Weights of a small transformer language model.
Training: a variant of Muon for these matrices, 213M tokens, 6611 steps.
Each number is 128 + 24 x the weight over its row's rms, rounded and kept within 0 to 255. Layers, rows and columns count from 0. Numbers have three digits each. The size before them is the row's rms in percent of the matrix's.

# layer 4 MLP up, 1280x320, rms 0.138, rows 1275-1279, columns 0-39
096:118150124118145160140156095149119147116124150103107127126141126123149094113170161141120113114166095117106134099156164099
094:146145106126143172089149101108129146128140131114151109109116102130100120109119144119131138138097121123172119098153154136
096:150129156117102126146166168157128134116153123111084189106126138136105087135146127104178140130106130169073100116125153072
096:129141075149121140117134130126088142141148102089151108134118145145101109113081083165104144122144085124125149110109158084
094:149082101094126110112141111148139145139154157109084124096100121125133134127131111128153121128121132148108124106100087135
# layer 4 MLP down (transposed), 1280x320, rms 0.0699, rows 1275-1279, columns 0-39
098:131112139157091108130106100102150154064116147154143119137092134108127151129133121101186183121124109136126157123141132107
096:167129112138119143141160162104101102159131136129132173140108107142124127135103108136109149126197108130105134141102151089
080:130180147106171116156128083177063078092067122122132116152178115165123185107119107123145115117123151104121164153168150150
074:119090125113108132131099110110137145102133122117099112113124072129161136136127150151151093120124104130078133129096116146
128:125175150120138101124133128102152144121115110166145169151149120132158135162109136126124161107174108062122142124113141134